python train.py --n_layer=25 --n_head=6 --vocab_size=684 --norm_eps=1e-05 --positions="rope" --bias="all" --parallel_block=true --init_std_up=0.0584 --lr_head=0.00555 --decay_shape="linear" --final_lr_fraction=0.1
Each number is 50 + 12 x the weight over the matrix's rms, rounded and kept within 0 to 99. Layers, rows and columns count from 0.

# q: layer 16 attention query, 192x192, rms 0.035, rows 21-31,53-63,85-95,117-127,149-159,180-191, columns 144-191
# k: layer 16 attention key, 32x192, rms 0.0473, rows 20-31, columns 144-191
# v: layer 16 attention value, 32x192, rms 0.0605, rows 0-8, columns 144-191
# o: layer 16 attention output (transposed), 192x192, rms 0.0506, rows 0-8,32-40,64-71,96-103,128-135,160-167, columns 144-191
q180:49 49 39 41 59 41 54 70 50 59 51 41 44 34 31 42 45 46 45 59 56 39 54 49 48 55 40 43 51 63 48 54 50 30 46 55 40 66 40 78 34 57 53 51 39 70 47 37
k20:53 61 52 38 58 53 46 52 49 53 45 66 56 39 44 45 42 38 62 51 33 52 40 50 52 48 60 49 54 57 52 41 33 52 46 64 22 28 56 39 45 48 68 45 70 49 66 30
q21:60 35 60 54 49 29 60 43 59 45 40 46 48 37 48 49 70 61 56 58 55 67 33 48 84 33 43 49 50 39 45 53 75 52 63 45 47 70 54 50 49 51 48 62 54 26 58 37
q53:41 72 40 63 74 72 62 52 56 54 44 58 42 48 73 60 42 38 43 55 50 41 66 66 59 51 38 66 48 25 61 50 49 44 76 56 53 55 46 45 41 58 58 54 60 39 48 24
q85:41 69 48 52 29 46 51 52 61 52 56 45 57 51 58 49 68 45 42 50 53 64 36 47 43 37 58 36 66 31 59 52 57 47 74 56 41 66 42 47 44 60 35 49 52 76 56 69
q117:53 64 52 45 63 32 48 38 75 44 65 30 60 58 57 68 43 38 74 56 33 62 47 58 54 43 49 35 74 55 45 41 53 34 63 32 64 62 46 44 57 56 21 48 53 50 52 40
q149:56 58 50 51 57 82 65 48 45 48 51 44 43 52 46 70 73 74 48 54 50 70 57 39 69 30 66 61 79 47 71 64 62 61 79 58 48 47 30 37 24 65 48 38 53 41 55 57
q181:35 51 57 43 70 34 60 59 43 33 28 56 76 47 70 44 45 49 43 51 47 48 25 46 53 39 59 62 36 71 49 47 48 28 35 71 43 40 53 42 61 30 46 41 63 40 61 40
k21:52 62 54 54 45 56 48 76 54 69 57 56 48 59 54 49 49 62 54 48 65 41 54 74 49 61 68 44 29 54 69 66 58 34 66 28 53 46 48 63 49 54 44 25 46 58 19 33
q22:50 43 60 78 48 42 45 72 43 56 66 59 47 41 34 71 28 39 57 28 47 46 63 55 50 38 48 26 34 48 51 49 38 55 41 62 51 38 76 59 69 54 35 51 54 60 54 54
q54:71 37 38 32 49 47 47 50 45 37 68 41 46 50 31 74 37 52 26 36 62 44 46 50 78 62 49 52 52 55 61 59 46 38 48 53 56 49 57 46 66 39 45 69 44 41 55 39
q86:52 35 45 46 30 40 59 56 69 56 66 29 55 60 48 32 65 35 58 47 56 32 37 55 56 57 47 31 70 70 32 27 44 40 36 38 70 38 79 34 47 27 50 59 26 63 53 55
q118:37 33 48 81 38 43 44 51 52 63 51 50 46 68 57 29 42 27 27 47 57 26 61 53 39 66 74 43 48 54 54 29 42 77 27 40 34 45 68 37 51 63 44 33 13 69 67 37
q150:61 33 60 64 41 35 32 41 54 57 78 32 60 70 37 67 46 56 51 45 46 46 53 59 52 57 48 51 38 66 41 24 27 55 24 48 49 26 46 43 40 40 64 60 41 49 40 43
q182:56 60 45 42 53 50 53 73 48 40 56 32 44 65 51 39 49 53 51 40 56 45 43 45 53 46 55 29 68 54 67 70 62 54 49 42 78 23 40 67 45 40 49 37 66 37 45 50
k22:46 38 41 51 47 40 62 51 44 28 55 57 71 28 32 51 67 60 48 39 30 75 62 42 56 59 23 61 39 48 42 37 51 74 76 47 38 51 32 56 40 76 54 43 59 48 43 23
q23:35 50 42 36 53 31 59 24 65 45 66 49 79 35 31 52 39 46 73 48 40 41 54 40 45 77 60 34 33 48 43 61 37 62 55 49 56 48 63 59 50 48 54 52 35 48 38 33
q55:62 40 46 43 57 30 45 44 57 43 62 55 54 42 63 64 56 54 39 42 46 61 62 46 38 55 29 43 43 55 41 52 45 58 22 59 44 53 44 48 40 41 63 53 54 53 41 66
q87:34 40 51 33 56 44 72 39 59 37 54 61 63 41 50 41 40 42 41 60 25 63 49 50 54 65 47 39 63 54 44 74 43 52 58 37 49 50 40 37 55 31 56 54 40 66 42 58
q119:32 34 43 49 37 41 31 54 46 45 58 47 46 61 41 42 54 53 47 51 27 41 42 37 49 61 53 31 57 60 50 57 43 43 65 34 47 17 58 39 37 33 42 47 38 46 60 47
q151:51 42 38 57 52 34 48 45 73 53 60 44 46 64 37 58 19 64 61 48 50 45 42 44 40 73 56 53 35 68 43 29 46 59 31 49 46 35 74 44 35 35 59 53 45 44 39 51
q183:52 55 48 35 72 29 71 57 49 60 57 57 64 42 50 36 58 48 47 55 75 39 64 47 35 52 54 39 69 51 51 56 42 51 38 38 59 44 49 59 33 50 56 51 42 58 40 66
k23:45 22 52 43 47 41 36 46 51 40 48 46 33 57 52 61 56 60 32 46 41 41 46 41 49 51 56 38 32 48 57 52 56 46 49 41 57 61 43 53 47 68 38 62 28 52 59 54
q24:49 30 57 62 53 56 60 60 32 43 58 50 78 47 34 59 47 56 55 44 37 30 61 47 67 40 39 55 46 38 22 41 58 30 36 28 25 46 41 22 48 34 52 47 45 44 54 76
q56:43 37 40 69 24 59 58 58 39 61 55 52 58 46 34 25 70 64 59 51 36 54 61 59 45 47 68 39 58 48 44 34 64 58 53 61 31 50 46 62 69 27 36 52 61 51 54 64
q88:40 37 53 47 57 60 56 49 30 33 59 61 39 38 37 37 42 67 74 41 45 55 49 57 50 66 49 38 69 64 44 51 39 59 30 55 54 73 48 37 61 20 43 64 57 46 52 36
q120:44 54 44 60 54 48 54 44 59 43 55 57 52 42 62 51 52 46 54 58 43 50 62 40 63 54 40 50 49 55 63 49 53 38 54 47 46 41 57 62 49 46 26 35 41 40 45 72
q152:33 35 55 56 48 40 43 45 31 65 61 29 54 43 32 75 48 26 50 19 32 32 33 51 53 46 46 48 47 49 47 26 47 51 23 47 52 29 46 57 49 25 26 56 27 49 76 48
q184:34 38 53 35 47 45 32 45 46 51 44 57 63 30 44 48 59 54 45 33 53 64 29 56 64 61 38 45 51 35 37 54 59 56 39 48 55 70 54 39 45 41 67 44 51 53 59 68
k24:70 56 37 46 42 51 71 51 49 38 74 30 57 43 54 30 60 49 48 80 41 41 25 58 47 58 59 46 57 41 62 38 43 34 64 30 79 32 50 59 39 68 45 51 26 35 54 59
q25:32 64 56 40 33 41 32 45 33 43 32 26 39 50 55 68 45 59 50 53 38 44 35 60 38 54 53 48 60 50 74 74 78 40 52 42 60 47 51 53 48 35 72 45 49 47 61 42
q57:50 58 59 45 56 53 37 39 19 42 51 35 80 54 61 60 40 49 54 70 67 48 44 43 56 64 35 27 51 22 86 53 59 59 46 57 44 44 73 38 46 70 21 51 60 48 37 61
q89:50 59 48 57 64 53 23 41 59 22 59 54 62 49 36 50 46 52 46 63 45 52 30 48 51 52 38 50 51 41 22 34 46 68 50 66 51 43 68 68 63 56 45 34 47 54 78 59
q121:39 48 50 71 76 67 33 39 44 63 36 52 53 51 55 37 49 33 49 60 68 28 70 58 55 38 26 54 56 68 56 62 58 52 43 43 45 49 40 40 41 61 57 36 53 46 58 30
q153:39 84 23 49 39 55 56 50 43 43 32 53 37 53 51 29 33 48 66 50 61 53 50 46 70 67 33 59 18 41 32 58 54 31 48 38 57 65 57 47 67 32 48 55 74 76 74 55
q185:52 42 31 53 52 58 62 74 49 53 64 47 51 35 48 62 59 71 36 14 36 62 63 44 41 47 49 54 47 45 45 59 58 51 66 54 39 33 48 53 46 48 60 61 55 32 60 59
k25:65 52 58 39 55 61 63 68 60 56 43 51 53 62 70 44 37 41 35 62 62 37 32 50 73 33 29 62 66 67 67 50 39 44 47 45 35 43 49 49 58 69 46 54 59 43 40 45
q26:56 62 54 45 44 45 50 47 40 56 40 74 54 34 47 60 49 68 54 51 60 50 50 62 55 31 51 59 51 41 47 60 60 52 58 57 56 39 49 38 58 71 54 51 72 54 59 52
q58:61 82 53 56 66 33 46 47 25 59 42 45 45 50 35 67 57 36 28 24 63 53 54 53 52 47 26 67 39 78 53 62 42 50 50 59 32 44 43 27 36 66 65 46 52 41 65 51
q90:44 66 47 47 58 63 54 42 45 44 70 52 51 53 53 68 45 53 49 44 39 52 43 50 50 58 47 69 47 49 43 71 52 59 55 54 33 57 38 42 52 54 49 26 42 41 60 63
q122:39 39 49 56 24 53 32 60 60 33 54 48 64 54 67 43 47 44 47 46 74 38 37 51 48 65 60 50 50 54 51 44 57 65 44 50 59 52 65 49 31 16 53 50 58 54 59 64
q154:55 38 37 42 32 49 27 44 53 55 54 75 43 70 32 32 56 52 66 65 31 56 68 38 40 59 48 47 38 67 67 50 50 48 47 72 52 25 42 38 51 45 62 49 53 53 48 61
q186:66 52 58 61 53 54 42 26 32 43 54 34 57 50 72 38 61 31 40 35 58 56 54 58 62 39 47 53 38 50 59 60 29 46 54 49 69 44 45 48 72 63 74 53 47 65 46 66
k26:56 24 38 27 63 47 45 52 36 57 57 63 31 48 50 50 48 63 46 53 27 57 58 58 40 54 47 45 51 46 45 59 66 54 47 24 38 36 33 27 38 49 52 45 46 65 43 33
q27:56 41 27 45 49 63 58 60 61 43 44 46 57 45 58 50 52 30 47 62 50 47 48 68 53 59 46 52 38 59 41 53 51 55 37 61 58 40 33 70 54 40 54 46 33 48 51 69
q59:65 39 40 49 65 41 66 53 36 54 45 44 45 42 48 60 39 26 57 32 69 56 57 55 58 43 49 43 59 65 46 69 64 55 63 43 49 46 21 56 54 58 60 45 24 51 36 57
q91:59 73 48 50 40 37 63 71 43 40 50 62 55 43 42 47 49 63 56 64 64 46 44 60 53 45 42 66 55 67 25 46 60 63 62 75 60 32 40 57 38 68 59 54 36 43 57 48
q123:49 37 49 60 23 41 74 78 64 54 40 37 40 39 54 55 55 45 60 53 70 42 48 63 42 68 56 44 45 42 51 55 51 67 32 42 41 55 46 60 43 59 43 47 43 54 57 52
q155:56 42 36 74 26 58 63 60 65 30 61 55 57 75 51 63 51 44 53 67 53 37 63 74 38 42 00 36 39 36 41 76 48 48 60 62 51 49 57 52 44 58 49 40 46 38 61 61
q187:45 54 49 49 60 53 45 69 44 67 34 62 51 48 65 41 33 59 33 33 60 63 51 53 42 62 49 69 50 44 48 56 65 58 52 67 73 47 40 61 60 53 55 35 43 26 44 36
k27:34 47 53 49 64 63 50 19 47 49 60 75 43 43 68 42 66 32 49 50 30 64 68 50 69 57 40 35 63 51 52 44 28 36 49 40 38 47 55 62 78 70 29 75 62 50 58 59
q28:42 66 56 53 52 40 41 55 50 60 48 50 68 46 43 46 51 70 44 71 57 58 32 31 55 37 54 50 39 55 63 78 56 53 45 35 42 60 87 57 51 66 50 53 52 62 41 70
q60:30 72 40 54 35 53 50 61 55 56 49 45 82 63 62 73 61 74 22 62 54 47 67 80 42 38 66 48 25 49 42 69 35 59 58 62 80 64 60 35 63 64 49 45 45 43 59 27
q92:58 54 62 28 54 47 49 53 51 31 46 61 44 41 72 46 64 31 53 49 45 61 50 43 58 48 46 71 50 57 62 73 59 44 65 55 30 47 51 54 41 52 58 35 42 31 49 72
q124:43 52 55 46 56 40 52 28 44 49 39 70 56 37 52 52 42 34 67 46 34 55 33 58 65 56 53 52 40 25 46 61 61 42 41 47 48 44 37 54 23 51 61 49 52 32 28 88
q156:61 63 46 30 44 52 37 50 42 66 61 51 56 60 70 70 47 55 69 54 37 48 37 35 34 49 54 69 65 39 55 26 54 52 61 45 68 31 45 45 60 52 62 41 44 40 20 63
q188:54 50 70 37 55 48 57 33 63 55 47 56 39 30 62 66 40 54 52 46 37 63 50 44 57 48 35 31 26 44 39 60 33 45 62 54 44 50 70 51 36 49 40 53 25 57 51 39
k28:39 60 46 29 55 51 42 72 58 50 54 45 40 49 27 45 66 18 50 49 60 45 46 55 60 70 50 68 25 74 75 37 58 65 65 45 48 69 49 63 63 41 55 51 51 41 52 78
q29:64 42 70 51 72 25 56 52 51 64 52 89 28 61 52 30 52 51 37 52 42 64 25 38 44 58 40 50 49 37 48 44 71 37 29 36 77 63 65 47 79 37 55 70 53 75 47 36
q61:20 24 48 59 48 63 45 45 55 42 56 53 53 32 48 53 59 65 62 38 40 45 63 63 62 46 50 51 40 47 63 65 40 53 61 37 44 69 40 34 44 39 53 56 39 68 66 41
q93:46 42 37 41 51 22 46 45 40 37 55 55 58 56 50 51 70 50 51 50 34 56 51 38 59 56 25 69 29 33 60 49 56 77 46 49 39 39 54 65 62 41 56 56 43 59 41 67
q125:36 78 42 44 52 36 68 44 60 42 50 45 20 55 53 55 67 44 53 51 66 55 38 59 40 51 58 44 47 53 50 73 53 24 46 57 51 72 48 56 49 81 38 71 50 55 51 44
q157:42 43 51 30 46 43 80 47 54 39 57 83 56 51 54 39 53 71 16 37 65 41 58 45 44 53 45 58 47 58 55 47 52 55 54 32 31 64 37 51 39 49 67 63 34 65 44 60
q189:52 42 75 53 49 50 69 47 47 54 61 40 46 49 27 50 53 62 62 55 40 40 34 45 58 51 19 47 59 72 54 53 40 55 37 43 25 32 46 44 52 46 37 54 53 56 42 71
k29:57 53 53 51 49 29 36 37 44 52 41 47 63 76 34 50 29 47 47 49 25 67 71 52 44 40 78 42 61 70 56 31 54 38 37 50 34 33 49 77 48 54 64 46 31 56 43 49
q30:43 49 54 34 24 53 46 45 75 32 51 43 75 55 38 52 49 72 66 66 53 39 52 61 52 62 76 46 56 56 61 52 69 58 61 49 46 51 57 54 33 58 48 72 67 56 43 48
q62:51 55 40 43 38 39 41 58 64 32 58 60 54 88 51 38 49 39 51 56 45 50 63 28 51 45 47 66 58 52 53 60 53 50 40 59 70 36 81 47 33 52 47 67 40 44 58 61
q94:51 34 65 48 55 40 52 65 65 20 48 46 42 47 40 28 34 63 33 51 65 43 61 42 51 33 60 31 47 27 46 24 68 63 60 38 36 42 49 55 35 43 44 43 37 40 64 62
q126:46 45 71 26 55 45 51 35 57 48 42 44 39 72 52 37 46 60 32 50 52 49 42 58 64 45 55 50 51 58 50 46 51 56 31 56 36 35 46 34 47 45 41 51 48 58 32 64
q158:47 42 48 38 49 48 47 34 52 53 46 47 78 52 34 18 38 55 24 46 33 53 61 53 37 49 56 44 55 59 63 41 55 47 31 39 72 47 62 45 59 41 52 52 53 57 51 27
q190:70 71 51 55 47 47 37 47 36 65 65 56 46 68 32 63 41 61 59 46 44 32 46 66 33 42 61 47 51 33 40 38 53 47 31 52 47 48 55 36 19 49 51 38 52 46 45 64
k30:43 57 51 62 39 47 45 51 43 46 65 41 41 52 26 73 38 46 44 53 50 58 60 44 57 45 60 57 40 30 42 42 34 57 58 75 63 58 29 72 40 31 32 33 38 69 57 51
q31:44 30 66 40 43 39 56 41 49 39 51 30 38 56 42 74 37 64 31 53 51 53 22 45 50 54 67 65 60 53 68 67 45 71 50 65 63 44 69 66 15 40 63 45 53 44 56 72
q63:40 62 43 50 60 71 46 53 41 44 57 67 75 42 48 57 57 83 60 47 37 48 71 58 58 33 28 58 15 53 40 49 47 45 40 61 41 60 55 27 28 34 53 46 59 34 41 63
q95:69 26 47 56 54 61 62 49 55 64 60 69 62 52 49 53 46 55 26 74 54 48 62 51 57 57 45 74 47 56 40 34 51 62 15 77 33 57 47 47 50 44 49 62 23 56 42 36
q127:55 39 53 57 35 54 73 51 55 48 53 35 44 59 43 44 36 59 33 41 63 44 50 55 24 60 46 47 44 62 34 54 59 59 38 71 58 41 43 39 41 58 63 64 45 41 68 50
q159:56 48 68 71 65 37 53 50 40 50 68 46 71 42 57 69 68 59 44 44 47 43 54 57 34 45 24 60 40 56 41 49 69 47 37 52 45 56 45 40 49 60 59 33 43 42 60 61
q191:66 33 48 57 36 45 38 46 46 33 78 46 39 50 35 61 44 27 53 46 47 66 36 40 47 59 54 64 32 50 51 61 29 41 58 53 45 31 39 52 67 52 57 42 40 85 49 35
k31:39 49 60 41 53 71 47 39 64 43 47 41 52 79 38 45 37 73 58 64 51 41 56 72 46 40 54 49 37 49 58 69 63 55 30 33 27 46 60 37 40 39 49 79 45 50 45 67
v0:70 70 45 63 58 29 44 59 51 46 59 24 49 52 61 49 56 64 34 77 52 51 45 46 50 54 43 41 49 51 59 41 48 31 56 57 64 31 56 49 52 52 53 52 56 51 59 49
o0:53 72 54 57 43 44 50 46 61 52 45 56 43 65 54 51 31 68 49 59 44 54 63 69 74 55 33 74 44 60 74 40 71 64 65 37 75 53 51 39 66 48 36 51 48 45 39 48
o32:84 26 54 43 41 44 65 73 53 42 45 60 67 42 45 36 64 40 62 44 61 52 73 35 69 65 45 35 36 39 50 35 41 43 59 36 59 45 53 43 60 77 59 50 33 43 57 68
o64:41 43 53 35 44 44 41 62 51 53 31 46 63 58 47 57 43 46 44 27 50 60 48 47 67 53 32 49 51 38 56 24 63 50 39 57 45 50 62 41 41 40 46 40 60 47 46 50
o96:51 79 40 52 53 60 48 34 34 57 56 45 38 39 42 23 46 53 75 31 44 63 40 41 38 56 49 52 45 57 53 27 49 54 32 54 40 52 67 53 57 64 30 47 52 59 64 58
o128:47 43 53 32 61 63 42 49 59 63 50 52 33 37 59 52 47 59 39 38 44 39 38 59 65 38 39 51 12 40 57 41 65 53 63 48 51 56 61 42 40 47 49 51 51 60 44 47
o160:44 53 53 49 33 61 32 54 29 52 50 54 70 59 71 49 45 69 51 54 31 64 57 50 39 53 39 51 30 28 30 50 67 29 32 60 30 80 57 41 40 41 28 22 43 51 37 42
v1:54 32 41 54 61 74 45 65 68 70 62 44 62 42 52 52 50 34 47 40 37 24 54 44 27 59 53 36 45 51 37 54 72 24 72 52 65 32 55 44 57 45 60 36 40 61 50 61
o1:67 55 32 53 28 66 46 50 68 38 42 48 33 51 61 42 37 53 48 40 47 51 55 65 31 65 56 66 58 52 47 33 45 44 34 78 49 71 50 64 48 56 29 38 59 59 44 63
o33:54 47 49 43 69 50 67 29 62 49 46 59 61 41 47 45 61 38 47 45 61 51 50 47 50 51 45 26 62 48 59 65 56 63 68 39 31 65 26 38 39 39 63 53 39 56 63 55
o65:42 54 59 50 34 39 36 59 52 43 50 36 30 35 41 59 50 51 68 47 46 54 47 40 28 50 50 58 53 53 31 33 49 29 42 45 58 42 63 34 57 44 77 53 45 48 62 45
o97:38 59 52 54 37 39 63 39 31 43 46 47 50 38 58 43 50 53 51 31 42 51 52 41 65 34 62 36 55 43 50 53 49 37 50 57 54 40 49 63 45 26 43 54 48 64 57 39
o129:52 62 30 58 40 54 53 63 74 45 25 39 21 41 64 60 36 42 46 54 37 75 49 60 44 72 27 56 40 48 57 39 62 47 61 30 48 49 54 51 47 63 51 53 51 50 52 52
o161:56 32 79 32 50 79 48 34 36 62 61 48 59 64 49 60 41 39 36 44 43 33 62 46 48 26 45 19 46 64 58 61 47 77 67 54 52 29 54 37 48 53 71 78 53 36 35 28
v2:52 60 50 44 50 64 47 39 40 50 56 28 46 47 48 44 45 62 49 47 49 54 31 61 57 44 52 55 38 62 60 54 37 56 70 49 20 53 62 69 59 77 39 55 39 65 46 60
o2:37 42 43 72 68 63 60 57 49 71 53 57 60 22 45 59 49 32 40 69 48 50 42 49 67 49 57 45 39 59 52 38 52 37 46 52 58 44 55 29 50 58 38 59 52 37 63 51
o34:60 47 41 54 36 59 58 41 52 38 66 41 47 64 51 59 60 31 34 35 63 50 45 41 74 71 41 39 53 73 57 44 28 73 40 43 49 51 38 45 59 62 70 44 50 52 50 40
o66:61 57 66 42 52 54 40 45 35 65 51 47 43 42 56 54 61 50 50 57 70 63 58 59 67 53 45 39 59 54 56 59 70 33 57 50 46 60 49 30 56 61 59 50 44 72 55 57
o98:60 41 41 35 48 61 53 62 46 23 64 49 55 43 65 24 55 64 62 60 49 51 62 47 69 38 55 64 46 54 58 54 55 44 53 56 50 42 63 56 27 49 33 32 49 36 46 69
o130:72 46 55 50 33 41 40 54 24 58 32 39 15 25 58 36 49 41 64 58 57 63 35 80 64 37 35 52 43 68 61 55 43 37 51 42 41 64 57 30 50 51 55 52 33 48 28 46
o162:24 59 71 57 37 33 52 45 45 57 48 65 59 61 35 38 67 79 64 56 44 60 52 49 50 87 46 63 25 35 17 65 52 28 38 54 35 65 37 57 58 53 39 21 34 56 55 51
v3:56 59 36 61 43 54 55 31 28 56 60 57 47 55 75 52 31 49 62 53 39 34 30 45 43 36 60 54 32 66 75 48 70 54 57 69 62 28 44 33 62 56 50 50 57 47 49 48
o3:64 56 45 51 57 31 37 39 54 65 30 79 43 40 57 61 65 38 64 51 50 60 43 59 43 26 54 35 66 46 31 52 43 36 39 38 65 67 43 51 48 64 57 35 59 36 37 58
o35:47 59 48 46 41 61 53 66 24 53 58 63 49 54 40 46 25 32 35 55 45 37 67 60 28 57 34 48 78 39 72 56 39 54 67 34 28 64 42 37 75 43 41 53 36 64 66 36
o67:68 68 40 51 47 45 32 56 36 52 52 30 38 64 52 46 45 63 63 65 68 61 43 42 22 62 49 34 52 60 66 51 53 59 44 51 38 41 33 39 38 53 42 55 54 48 42 52
o99:42 58 59 52 32 56 49 32 60 26 48 41 46 56 81 51 52 56 39 44 58 57 46 60 44 40 48 50 67 39 40 33 65 61 57 57 63 55 47 56 68 69 40 67 50 67 41 60
o131:50 64 16 42 55 50 47 43 39 57 41 59 47 84 48 65 53 35 42 58 42 29 32 61 35 66 57 38 36 64 52 53 44 44 50 64 52 59 30 78 35 66 59 32 66 44 48 70
o163:71 71 55 68 63 43 47 59 40 67 35 91 63 33 38 55 50 49 76 68 51 48 53 45 52 48 55 44 47 55 43 37 36 41 60 52 44 39 41 44 48 48 60 45 54 51 42 45
v4:40 31 50 35 38 46 63 86 32 49 42 47 21 46 54 51 59 56 44 58 52 49 67 51 53 66 38 46 34 35 30 55 51 50 68 43 43 52 58 46 74 46 53 57 46 63 53 59
o4:50 31 63 40 43 34 68 49 39 67 47 46 34 59 58 48 42 31 29 35 57 39 50 43 55 54 45 67 67 47 65 39 46 34 35 48 43 54 31 48 49 56 57 49 31 63 75 40
o36:43 41 57 57 65 58 46 30 64 47 54 43 44 44 43 61 29 42 63 36 55 48 32 49 56 54 71 64 40 70 45 48 71 43 70 49 54 62 42 51 60 44 38 49 47 56 54 38
o68:45 56 54 65 78 60 45 33 65 60 46 36 59 39 35 38 53 43 69 49 43 63 67 60 64 40 51 48 59 44 51 38 46 48 47 67 70 28 73 54 69 32 39 54 52 58 42 52
o100:45 59 45 35 48 66 50 59 47 58 54 32 47 53 36 50 68 42 59 32 41 54 34 33 33 28 61 58 50 48 51 34 50 53 33 68 73 50 41 56 69 44 29 69 51 54 38 53
o132:44 39 55 48 54 68 48 29 85 34 41 48 63 28 53 53 60 51 62 36 54 47 30 66 65 42 38 65 36 53 46 34 35 52 45 62 40 44 44 56 61 33 44 52 33 64 27 52
o164:58 59 54 61 46 66 44 48 51 66 41 45 34 31 63 59 65 27 47 44 59 57 60 48 73 33 48 57 46 73 38 65 39 55 55 37 59 58 44 63 48 58 49 50 42 61 56 55
v5:51 39 43 42 66 57 54 40 31 27 61 45 27 29 63 69 55 58 53 37 52 52 50 19 50 57 39 30 54 45 55 47 48 62 43 61 34 18 46 47 71 51 25 59 32 56 66 56
o5:47 60 60 50 37 89 46 58 41 46 79 58 35 53 66 39 38 46 63 39 54 33 38 46 45 45 41 62 57 46 43 54 59 57 37 48 53 62 56 72 51 45 47 73 52 76 48 65
o37:35 58 36 52 47 53 33 29 50 54 60 51 69 57 60 73 47 69 45 74 46 32 42 56 51 49 70 59 41 38 50 48 46 41 53 37 68 53 51 59 58 28 52 44 48 56 57 41
o69:40 47 62 58 51 52 53 23 52 33 46 38 54 57 51 38 45 32 58 55 68 54 60 47 48 55 58 54 56 47 41 41 46 38 43 62 47 65 49 36 64 34 35 57 46 70 47 49
o101:42 65 49 31 68 62 51 58 44 45 58 54 75 63 47 59 38 53 60 63 49 35 55 46 49 38 55 62 40 45 53 47 68 57 53 67 46 33 67 37 54 56 62 48 36 48 67 50
o133:31 37 38 64 64 64 53 43 60 45 47 44 53 63 50 59 54 47 49 36 70 59 53 36 45 45 46 48 48 52 54 27 66 40 31 48 57 46 56 38 54 58 47 70 34 57 42 67
o165:56 32 67 80 41 31 42 37 47 46 51 58 31 39 50 13 30 61 72 53 43 33 21 46 33 55 47 66 32 54 34 30 31 48 50 86 31 35 48 34 56 40 42 53 35 47 27 25
v6:72 56 35 64 70 84 41 21 64 34 51 43 37 40 47 47 53 55 46 47 65 31 58 47 56 70 43 40 42 54 57 44 48 35 54 71 48 47 54 60 62 49 40 35 43 45 42 39
o6:38 59 45 47 47 48 39 33 48 47 49 09 61 55 48 63 71 48 49 47 49 50 62 72 43 59 38 67 51 53 55 41 59 39 57 50 59 58 46 35 50 58 60 59 61 49 69 45
o38:26 41 53 61 55 56 56 40 56 44 45 53 38 66 31 44 53 45 55 66 60 62 32 43 64 58 38 51 49 38 61 38 52 73 53 41 70 42 47 66 64 38 53 61 50 47 27 58
o70:56 39 60 36 57 56 58 58 49 46 61 59 32 51 57 55 63 52 66 43 53 68 48 38 36 58 72 54 58 54 34 54 50 52 44 64 52 49 52 50 42 55 47 52 41 45 64 48
o102:49 53 47 51 57 72 53 70 41 55 63 45 56 46 45 41 55 45 43 62 47 45 45 35 34 22 27 56 53 28 48 53 69 68 44 20 49 58 48 46 57 48 45 36 60 51 31 56
o134:63 37 71 43 44 33 36 40 38 62 40 38 47 32 57 61 64 57 38 50 38 54 55 43 49 49 44 51 45 35 47 52 60 31 50 39 50 47 36 30 35 43 34 42 58 43 52 67
o166:76 43 51 51 36 52 49 23 39 45 65 65 70 49 61 58 68 55 60 52 71 67 37 37 52 69 46 63 86 50 33 45 18 69 37 46 25 51 58 33 48 40 48 62 46 50 70 55
v7:46 38 61 37 47 37 54 50 42 52 51 67 68 50 49 51 74 49 56 55 56 46 54 31 57 60 46 57 23 40 39 66 51 61 55 57 64 44 52 50 46 42 47 54 77 46 63 68
o7:42 47 49 49 41 60 61 53 45 50 37 51 43 39 75 26 68 35 46 37 42 55 39 28 62 59 57 51 53 51 17 31 48 32 40 39 62 60 36 66 54 52 37 51 52 26 49 35
o39:61 67 52 38 45 71 29 68 44 66 52 37 44 32 47 48 36 64 37 45 46 51 67 74 32 42 61 56 46 63 59 68 66 65 63 56 43 53 43 11 61 49 45 39 55 50 42 42
o71:54 34 44 55 42 49 59 55 49 50 68 40 43 47 22 39 62 59 37 41 64 37 59 36 46 44 68 62 59 44 52 42 23 48 54 61 55 31 45 61 53 32 60 65 43 43 49 40
o103:55 27 51 44 61 37 76 50 54 28 65 60 38 44 45 34 68 35 44 59 51 56 60 24 75 29 64 49 58 66 36 46 29 44 49 46 68 44 40 56 45 46 50 49 34 52 39 44
o135:58 56 48 38 36 47 44 42 45 69 26 27 42 65 45 35 45 44 29 51 40 57 37 58 81 56 54 38 45 74 57 47 54 54 48 48 45 62 47 55 51 40 48 40 68 29 59 06
o167:27 57 56 37 82 52 26 38 68 40 59 46 46 68 32 27 65 63 63 54 57 55 55 46 34 40 70 78 38 53 46 63 27 54 83 70 57 23 53 61 52 63 63 55 47 63 24 62
v8:41 41 53 38 33 55 45 64 38 54 49 59 58 64 36 85 25 60 73 37 33 48 72 51 34 61 32 63 40 66 25 42 64 76 43 51 45 67 48 63 41 35 38 58 45 63 54 77
o8:55 32 65 56 43 53 46 50 50 51 23 31 51 42 74 29 56 59 65 55 66 55 47 61 39 48 38 53 59 44 36 39 60 56 70 55 61 45 39 43 64 53 43 50 40 57 18 42
o40:40 61 41 65 38 53 35 48 35 61 67 38 66 46 43 50 52 54 37 45 45 47 44 52 55 44 56 35 53 34 41 50 33 43 41 53 37 42 54 51 67 38 55 65 66 57 72 39